Weights of a small GPT-style language model, trained from scratch on English Wikipedia.
Architecture: LayerNorm before each block, biases, tied embeddings.
Training: a variant of Muon for these matrices, 87M tokens.
Each number is 500 + 50 x the weight over the matrix's rms, rounded and kept within 0 to 999. Layers, rows and columns count from 0. Numbers have three digits each.

# layer 6 attention query, 160x160, rms 0.0667, rows 137-154, columns 0-79
531467574516453505586542599460498499612547554560580570514519456455530527485477448552502479503576590480517533473401488490526483496396446424452599513499480465483514473507491479423455414473581452623548439418592499428575498551447467495406497557
644509533548481498530525560577441571538581486555566546513588526512521456479585402542574460496481580462533547501401361481538455515548579483476535520513534553400475506557456463457474400508548410565545484496497421426437535506419486454496520460
379620495453501501447480505476476533463460506438475480558444495464476500502609571521483485528538501512444446442498513491447583572498507500466442434558474559598422563533565526522585527544450481475430461450458449552486529439475617489552579518
436427471496576487467556474455426513440356522525489479533470500502492418452579437530445484483557544497447433486470479472470526523473435466476493475498537606483485499474538453558531489429574506502422461495477530561562561502538470555522447557
483457446497602568470504509557568481604519427467532494483454457549490524530513466496503466506514522602603562477535453386513593507450505535518588484520519456448566417512390473485507417471483464484527490549519507506493505450473594433503442448
577485599471450419436522508466540517580546477497505547484488493419553445561459541476591494540451527481519530495543474468481466569537543415510523406486463489552509450438525476522547564404562446544605541482425554506525466521533523557528414479
416485559575527557601489431429524556508505559563495518488476532491464496521480636517509454533371388463493450591616388571365554532506478470483521427529575467530502476482477521517542528480584502598522506497478494472455516563475455530418519521
432462503505575563492499443450523540499429473547449484596561551579416517608577439479503520540507529564578511446462471439480475466452470474578449473530547475434573460464514498507528528508566526498371509545374407463509473527550456600458505479
491533422425508479485496487489484564493487501496494480550557549412519481584571463455445459513611503503491479428414467472602515436473552498462532516509500537555554460435347441537445453524486563443579569552463511474507543504415454495516608454
554519464528528508483477409536461405461557465513525548503504444411525516468476499500391509494465548487603508445488492418623483481570520517511524521495571498441473525467507508486475501490471447521477571594393477470459559441537451577627602483
527525418467486426484549559560548495537556479472547553435548446476501550530485478543405434558522523507474543481497531408544474469421559519459604512485554507519405528611457550598545444485531538535613543495543459481423532583472481515502541471
504454543523494445414460496566472496489504575382389483533500464490441530497540512520471520544505493475537493558488603557430525510537465508495522531506527492487469515460543561505467594519554443511487532482463513568402507552476410478563512492
465468470508535447492460430574431470526428534478597461551521525475487409438495529585514520472563524433497453508428504552531566571512447510508554499551515500556481602499515522543476513501438470427524451551475498512482541509522444518507478476
561465503516497442558567543501523520511498516498522505453527495583477515439580490462468545448548513413541477525567494618612471492599522460492492585529497489523435516405496508419578556537495460466497476511497437544464585533447476505441485539
492479371503564442595525426501533522486480498483568453476560516541524487521539407468509441533475493573527526425573378418543557530420484462600502627561398439524513524568431471461525429481500496432531560477539439493499521493449483456546552461
539445538469478504407514487551495455551450490484610561457446549486520550522473485512497527470506463443531555435519474514494562511487568457498534514462458553418434562548463477492474451494563492578537522521511472460507566529398564490523502484
393537589513454537479456481542454472421467580511482493610485528461507506445465613432448549510515441417440493612578604514443532478459424491482447575427459598470527512449546458493511613575503412486509473509545567515491481500499490554514474543
515478583539500507480560548560471478514529475555485518504522398517539462572541479505553454486506507471436501507513533599475529497532419515503519468494461530522597459423486440508512547477551454542472541480496525515559500557522486480452419571
# layer 6 attention key, 160x160, rms 0.0681, rows 137-153, columns 0-79
555505489504470487518472597459478529540541505422544554411525546519438499507445440494463600464494448522572609485554568482416582479537457501500520504519473437540423523510512478425511498444530535532597517517542531511451536489504581531512525444
518516548533481489544523530429459524528571440472510523522553608494500427566418463522502527509490457528510569503633444537432502462493464484489496501510455532487459563506476511555513501548520479537503488502529528489374498567459524532485468472
476461471441525468558519501515494434474472481521449522555381466475509548538488508507529501556478498404522414494435497404469517533545509559482542365525419551497449480476538513526511464526465454503473494503410477559464562439539516497567503527
436491437473547487494571588502450521573496465538451480455466533517517518471546527517497461505521499507421406458553485574448554497440535487509488542496442469578485494530542476508544495460542525465515516512554476515515553472450585514453611446
466559510517447513439530485464535384529428502501523457412475412505421376478565594584532458489443524492494517575579443487615542463514452498607578480446540492596544389426472487444613535525436456469521522491488505538487470487466551408470551598
491479533531525460522520539561477510513492533482526538560503514468476490583475498456447456435455452495482540475490453467561455615460406449462437484500575489524569481470560559657453570501552526507526607490454536550425552484582508594483465464
500538491523506464473482391529498537411456534422520464514433512488398594475589463585473540417454471484438487499563450516457575608413439471511503449529521504564528487548518487400465533456543529523545498541489495563493545483521477532561493458
530589539526532529492504443424478489552469470532396553483565523422512471478543502476522561491544500515547374482443438511471482488468545492549640549523543527493529466460512539478542462554535565504471486528475401536506414529465586476415516440
486573507491457472448511624573453451538511470478536547572550540539549453462511492478497449521503479464438552471560537507515512389426618473502579495474478536492546489400485554438494467513453540481521577487459460465477473503445541495595572507
536590444503539520513468511432458542494546519430491365485494510486435532480501520453539469588591533574502481518486543499571475393520465525455455545513602500476453527516485550519475511417468499546442490468446438402398521432420398546473571525
426491531518451544567440475518501487462507482506544538486432465473452498542546508514407508562479499542537613545660529407528445491397542505488456502475594473480516543472520504511498462494508526503508531451478621518439518529505491501476475515
525397474489523481441451409489530535471585528427505490502536427442506559492515438414439643569463480494505502490478409515455509497447482541539498475440573519465463483568481431546480515507521494573445500508570469468450522461470471490547492442
446470524481450546523464406534524548486473523521563439469469496561496481455427488550495513496550418551508537541501458552484511511506556490447485528410467474503468540499530490516497471426449476501559456583525490510502549541473611476532484492
482424499525409487454473527496498529529548466432536503580538530434479546498518543482444634492484437512457459474563473561510551493516486530530396516577441475527425625551446550447485555496452521483472513517548449476479531488484499623527484541
561569467517415539498576444510471453492463540467568546563563509509483413467535477542481469496485444428562539520568545468567468441490565493546456530440461483515469513450487533470445473582542480487551500380482414488510376565477502570508497506
600452472445527543432525501473527520511450516489502548514425523532446469518449562481489466440551475508616560414618527434520414519528484483505508463494516403514461527449558478544444512532433464485514560507498498492534442533458506556528429543
503491557505550512559434433480462509485577550496496514602448500495472582428501537411537557552431486467431447434484516534469558641538526477542427452451520491450501445528574425464429545471468513525503495476557513483569558485524577493459465486